python train.py --hidden_size=256 --init_std_qkv=0.0323 --init_std_o=0.0 --learning_rate=0.00457 --decay_fraction=0.796 --max_steps=4802 --dataset="wikipedia_en"
Each number is 128 + 32 x the weight over its row's rms, rounded and kept within 0 to 255. Layers, rows and columns count from 0. Numbers have three digits each. The size before them is the row's rms in percent of the matrix's.

# up: layer 5 MLP up, 2048x256, rms 0.192, rows 1646-1729, columns 160-191
# down: layer 5 MLP down (transposed), 2048x256, rms 0.187, rows 1646-1729, columns 160-191
up1646 093:173157116089128110086090122166144130112151095151103135114133147089135163179161165091144092152171
down1646 090:133124158155122138082097162147089118156100100123152093173164109116161106095121117111066087135185
up1647 098:128229166079143120085129146123191126145093095099149074126126117072115128138134159155127134148090
down1647 099:144132153062136166148138142150128080146103162073127151146137134137132139066162093092140105190159
up1648 093:133134112105100069153137078151106124057062092162160126108049098106141148145113122134122163188140
down1648 087:084131086113146115129115149123116195091068085137116150163113190134119061117110174138116150063074
up1649 098:119097130145111163124100124133168095091105038096118196115133140115159187127136148090119093146068
down1649 099:112107155189085104163143167137159115136147121196133192168133194127196133106201122167099063151111
up1650 107:138124190102138177139172177129134189138111104128084118160100164157129125072083120112120162150185
down1650 095:141177101167123154154106110080143178093106138103089097113094166150153136114127094127129104193120
up1651 095:133138136170182085141117143117091140097189070174169137161137154139133137146115070176139097114109
down1651 097:127079120144125090215101121159115101170106085154146129175138138095103103151153092161177126126175
up1652 094:128110169122165140143192150148169135094088146166152091124134151099142141122165125175154139154161
down1652 110:041125078072211163136146163124173113136119142121144100102104163140176128113151178138174127144126
up1653 104:066103173096071213145162123114168154117088139082119173139161229120141143119113082130119096113124
down1653 100:169176106092146114119108132085079164109163113143181100145143070146128127094138143129124108164157
up1654 099:158156135146197111150131094114115094078123148131148052111156115121115100116144108152093153054148
down1654 094:133156096165137163121149186140178125088148092186128109192145118103140159151137134079161152157108
up1655 095:165071095120101141087141141187128175137150138106133121148075154109091147123114133103074153141127
down1655 095:068125160105211138149136092115109161086135122145135142112091130051137092103120136102126146139164
up1656 088:158202088129177097160117045130181126079072112152175080105131104139113146126106160101163086142073
down1656 091:161102168064180141059119110194158131158141097110115163159138124137149148181123224130162138081133
up1657 102:177140118116123078073162102090171137119116118168139169136167116113115090129112114096116037088142
down1657 102:065092162099093082124091102170174146163095100170117119111155123111104107208084130134121144124078
up1658 103:132136121149137102101116129102165156160132094094093164087113129139103180124183114102123110113079
down1658 099:098122151055099120167061148163176138101121099129156171157154160107140148079171141157106153120094
up1659 094:130127194155086168093139156109100143145187187138111152196131136118105194108111105157125129153141
down1659 092:115122095182061121154166132120102135085125111114055091080094140122122063142136171084106134167176
up1660 097:148091119135074095112034151151145171167081143128103124107121179106176135110094147186141130146150
down1660 099:098086105079160142151119158145125159160079119154101187108148179059182102049167139157134142087054
up1661 094:165098142136153140101143117131168085079151156170149108166122135110143132061153164156170119074113
down1661 094:138126161148098125093139175077143112129156125112111127108104149161173152137110076117102147133151
up1662 114:094096133074072158166040126147097156131064126155094130131131107101117112152124104141093126074082
down1662 106:125087083139155116185088099111144125175069202143157131141144120136137159150116078152146133187118
up1663 106:078145124103078124137148119146110119116107102160180090117129093142155149157045180079115096112190
down1663 107:073138093172124092148092157163134121125109111066140146128164132150149110104146105110121158181132
up1664 104:041180097131115158138129107100114096056159146186145128128074080098099109139149151047123153211175
down1664 103:098167054138129169108116113070154142131158169151157118202148157125131084131150131116056155092194
up1665 092:164107157116092102122187145096158097149123104174118111138139143154080134171136139091158137149103
down1665 093:145189128115125123155143160135166094092149157085133183130061178101124101161125156123136149130132
up1666 099:100127123111147150081109143112196091120144162119057091129121091158115177202136129095104162051124
down1666 099:065126113096090087136099149143132150091086099136142143177131128111162114174098112163138109149164
up1667 095:083109092095138113090160081167133166151128113147144126064087171110103192114122139194161127115119
down1667 088:126107158114115107139095086125116138136091098125082173129110073117108106079150125118134106152115
up1668 096:141107142174108125255107131149177182115147187145072044116142120150108100144149078086079149115152
down1668 102:129103112084101114144088093199149207034153074133148147137146158109137095198125139167151154144135
up1669 089:124139112127127141136143169176099166192117151115115077115127149134121127089172118100144157065137
down1669 108:173136081083096111149108095131130158087117149170126143183093132177092168104121112149131145164139
up1670 099:190121157178128117156152193201156127173143148134132085139129153090156172100141143118224106132127
down1670 100:088131115053122100084102087118170137090152128127083110188122142154109098122139132211142147139113
up1671 099:171145129130089136103102096152115115146139115091165066107147145102116127084107154175159145122142
down1671 101:160139158179109110147128144094148105095119121151195091109095113143083153148107156130143208121147
up1672 105:112184120145133181181125157176122088121139155152114137126092085111148141106171094151100136168134
down1672 107:100091102118143107154094102151091122114140140086131156151066037156172160101106097134071153152140
up1673 099:124159124097067098135159157140087170108035084148120157086141121155102141161163121115087164175157
down1673 095:099171067167153138147149202117170136171100134114109111164108044086082064210145120115140117105158
up1674 091:175145192128095111208143141177125036136136142170074146090214102102132127113069136194175160079167
down1674 097:089087117155131119134111115135126123133136134133158214100072067076145151101128139103160113122143
up1675 092:098121183118154143100161166094148163148092123098082135116042118129155146114094142092082135143137
down1675 095:133157160152145086151111119167191131147168108183186089158108168152128121134174129132121152065116
up1676 103:137094123118153126085112116122152114143161157154076146204183129122105157149124067148140147137151
down1676 099:171124071170104086110106184134072127057113165085138050113083124125185085095125155115097121082133
up1677 088:108096093065123127124168070142130155108102136214095149159076145161149154140124091115123121133143
down1677 088:137135077104129163106144174177060087118081149128114137118138145150119079140137130160109099147125
up1678 111:181165136157110101147159091167113140138138125090078136155059143208122179111129134106124096128123
down1678 108:114104148138123111123185141176131083152075155131164158131162107113202112073175145074117088152145
up1679 108:160103129107128144121130111150116197104141071139107125152091123118110146116173126131139092101125
down1679 106:104122114144132193105087108133164124183116092113094126089120113150091113065063117194143078125180
up1680 092:107144117126146107095133149117126146154138124123172130119075143035144152128074108145082170127127
down1680 096:080136165065163104101090166169131131082128118072121116135161072087129152169122189069135130135076
up1681 088:103164114113086104116086120155178101144167139138107111125166160123163122112085125153155101151145
down1681 093:129151143151164150135098107081089152139147120152127150075158149157098172118121158147088115171092
up1682 103:141128099086190100093100097132136108178109111134070164130099111148201081135142109086165153141147
down1682 103:133123081083124101126126082124171160181166082123124179091180070147109129104131081181166124149185
up1683 103:136125132124109186117185140151065096182161119114124135141123138116128151120177069097176132170169
down1683 104:097094134179130155192185127145138194140094154070176160174172149222134171100183140137102096144143
up1684 104:125132124142120068140109084151124216114127103087107149188124096077147149145137140076139140163154
down1684 107:131189166086155124116137136093081126176179154119085080110089167102137090121169147123140158124162
up1685 089:160161184081113177153150141118127169101152139175152098136162136153085159129124090135087154163208
down1685 091:074153173107162067127112153133159149110149118143105127108147143083150106174116132102115144166093
up1686 099:085203123145156207083159117097140142090184140144099146135170112161068164098162106085114097100146
down1686 098:148084158156149123121147150121137148123180162137116122164154090143096119135163146102129106178145
up1687 097:123145140072140114139107077097099136114097062190076156102106139168099113141148133128125118087067
down1687 101:081143081130141113100112107065149139147068051150123097143139165137133089137116178128100131117150
up1688 096:109084158122135123151196081087111142130117135158161117153188104137116086127139105075080122132082
down1688 100:071166028113193142102099125171133063140090091154045132141170148129146170163125170135059132148143
up1689 100:137089131152115168142148185190087102130100210141105132156133156053164160130190143125127152186166
down1689 110:142151110133115189137120142130174151127118105102127073135208127167099178139142163143141158057106
up1690 088:156152181119126117134112083130182112119108128173114149100166091159175125096162152139118141135191
down1690 103:074167150121172100127108090140130136181132110073058079170134200180077065135132121128078106134158
up1691 092:154134148080148122094151105099145130121128133155112098163134171133158139164134128153148087162105
down1691 096:055134182160109082148102122183170158133122094049107152083130100148174088115100108155045129084108
up1692 097:100198141084184167091144132151109141097186149087143108134155065109165127162159125126112095135158
down1692 102:144145081119131126152128132156116093133101131110136163145071141140180083128090183137133098118131
up1693 099:110080133101158065089165134111048082129177144208166147152148118085088123125116154138129172145135
down1693 093:088149074167112139118139068195139119165105144124130101095110136086136114146119090096053128142134
up1694 100:143140095042138172105064192129171120105105084110070129128157141086155104100104134126110116153092
down1694 100:136150103134118092125120206160100145102115101047142111070068081156093091139107134109149130162152
up1695 113:124123096113161117070139130238088071131113171145119152153153106108163152155133106099169158134129
down1695 108:132107092119107092141113162186132147121130150119193130109168165077133123067123097124141133161055
up1696 097:173134108116123136057155170125160199131156155133125154062097113123137127189159076116166089087183
down1696 099:150204142125088093102135131103122164150044155234117106161169109169143105134167134129161108099099
up1697 099:189144125099192174118134127084124120154147147118164059133122077092075101137176133143156078152148
down1697 098:134175096084141072121135124154092114185075118138147129098161099101114141094062110140130150119106
up1698 093:122119145155152152118143114133167090119166106143114101142130148155158161063075175146110134170207
down1698 093:166141130095081118129110080146150101145135194099175126040111153163062088141125173118150126123169
up1699 100:095155155110157148063149138112056138129153156151132121078160176166144130124180072109078128047071
down1699 104:118108099089176163092097155115189129088085159148117093114169191143094124120180128078104105086131
up1700 091:110151185066186121187148155093104088128143119148100124118091095131126170113112124062169100144112
down1700 093:103158123207114138150123082181087082127122084095197183169110135045159105176129101122112128189133
up1701 108:084050203123150146185107124147170104077174104066098074158114094142173096090111135113162123137131
down1701 106:121114104083142159059087137142101152123143149095143158125155144151174125151089170110138163094165
up1702 108:093099128103068131104107123128079083125182154092126167079115139174158153156116091117081136140175
down1702 111:107118154164133112157103143156080140153119105101182106119154116129105229185138154121103129113105
up1703 101:129067125112170141095139115200134156121088114149104110087181121172134086153161101146129114155101
down1703 106:182146130150095186133148119157141168116149113125106118113181132118104112168115111121080154144095
up1704 089:130162155117121163110159165099103118088193120130147131109128140147117161095164146166161098154211
down1704 089:138109135107099044166074096122139129130117112147116146200183141157134101170141209116127160147140
up1705 089:142116124152091112161128160109136136132146171116080132159101121181154154170088138155103148163101
down1705 089:071143160078115127116118100126158125140153097137101192107193127131111148138093165157088123078149
up1706 099:113181161090079105132149093132114100122164174100138110146150114159120121115152131083143108113152
down1706 102:133178123110131079135107157106092094094112214113103138123159155125156108114125141106112105130112
up1707 102:126143124109106197079139073109142153094106093175108154136102122130138143120161108129170083156167
down1707 102:101201099160230149102087089212125166179092099127095124145151176097050147179132175178086135125168
up1708 103:115078094112143108067137121158121101124200158105106134081113106120125134136102100095062159118126
down1708 105:145140117093166132105160169109180112159097126125080117136138112082119095135096152067158146100137
up1709 092:157130146087140121114148128130157082121103113116105105111125106139162128081118210137143072066098
down1709 095:150121100151079177164138129211119132085153175108111061134096115089120104148101089131128128142120
up1710 096:113145135088157138151182111117112103076163196132104114080138117174152136147140104174134111082148
down1710 095:113156135121151149068142088128116132075189161177175106096104107126154144154143084155108103158110
up1711 092:148184086147116074125120130155139145135099067135110180142104083082109104155075139135124109103086
down1711 091:103178141144149129078144159158141125136118176197150089156072101090135147095162132172139150118114
up1712 098:136169157174140159089147157119112111098116149191089125140050027086081162157057143130141075155130
down1712 097:150074069142117062157110099154112103127185172119130123102140117163158138145101145145147124160114
up1713 093:146113130117137062200109162173147124052131148137091143187099110172135181148136122091101179113120
down1713 092:101106166098126150122149163151143061144147118161089102162186112140087125146133118103103184129157
up1714 103:086137157140115105115169134120150087120113132137133156114080123078138156136244194123127133141117
down1714 099:151185134100198077145131161218149195186168183136111139193169120115148124140151133116076126136104
up1715 108:125150112142118100149108101131120085144157108085103107120157148134146114157098149113123132142109
down1715 106:129107177128094094115135122129157153162140095065097151120156071137083192096157171141200131151096
up1716 097:125131135136139183125147151130111161091087147097082139148140107171156161094129116197150115087134
down1716 095:182133065105135107132134117104148163119161144147129097103102103089075172174135176130131140091059
up1717 106:143113109100139127089153052139159122134144155126111137068150064126152115149072094107124207159209
down1717 109:142087145137148105115097106102177143143187085132049168191101131151114155117079124100143164079141
up1718 092:156092105124131087164194125174194096097133095118104153188143095171133110104190114050084146142114
down1718 100:094112085174129062098106149140137131137100096096098124120115156110143138164106090145102105146112
up1719 102:151130121105127102129102117163136131098097149163156112119090133079128170185117110094126107109130
down1719 092:099127106108098113151136110063134090072105127150108117159078042178122116104124069106158140139108
up1720 110:127160140095101146088169117049100136144094129174176102055100146188133132142125077191190078130117
down1720 106:132168165122136139073149127122071138021157155070104106116145114165082108155144138113136111087111
up1721 104:124130157173162122126092143102123147143153122117117115120134142139166104079146178053104146153079
down1721 102:134164103139172125123067120136098117173172156186126089164120142149088113120123118094119103125089
up1722 103:100093102112130194135051119121169115182146136079135117112034161167165173111136134103119127087078
down1722 107:140165136134182165151137136170094140118128160166177059187121088104130146115141122149173141145147
up1723 095:184166096089130162158122108121119181090146138090084154103104134122116171150113131120122115106128
down1723 098:050118147135215141128165110177107161154124074154153138147128139155156139133039186128114133085095
up1724 106:157074140129125104124125036114148127101169162168189190123175090157155090138140086067155127100186
down1724 101:138132168105118120168138129072148150133192150151134118118092120183110164206150124084130116162118
up1725 095:133143124106107143135104105109141133095139094131133086081087072144105149151111084172117099161116
down1725 094:144108156098137120111104128127136141068094068160179130108146156124115104110103160147088162137114
up1726 108:093101157084108066129213093132181107087149156126085139143086139122061070100139112049119141163085
down1726 107:092140119130155185100132125120164146128129201112096124084115084142093145156116126146097123125089
up1727 096:133172170122101096105111075133119138113088228149135128108060098134089140095151187107168097114168
down1727 102:137153142098158095165112174117167091182167160150115170096118161146145095191125182122203133169132
up1728 105:092116189116153115166172115109092157164140129143095093110109109133075184104146060120122151164134
down1728 100:138114096165163106140170076131157099136134096129132198105075121104139156124105113199123102141152
up1729 100:068162149117153123103162076087099192110158116105107096105176109093105185099183147146125145119157
down1729 089:164130187099105165162130138158152125110107134129121129170152170134154125148165127144154112180091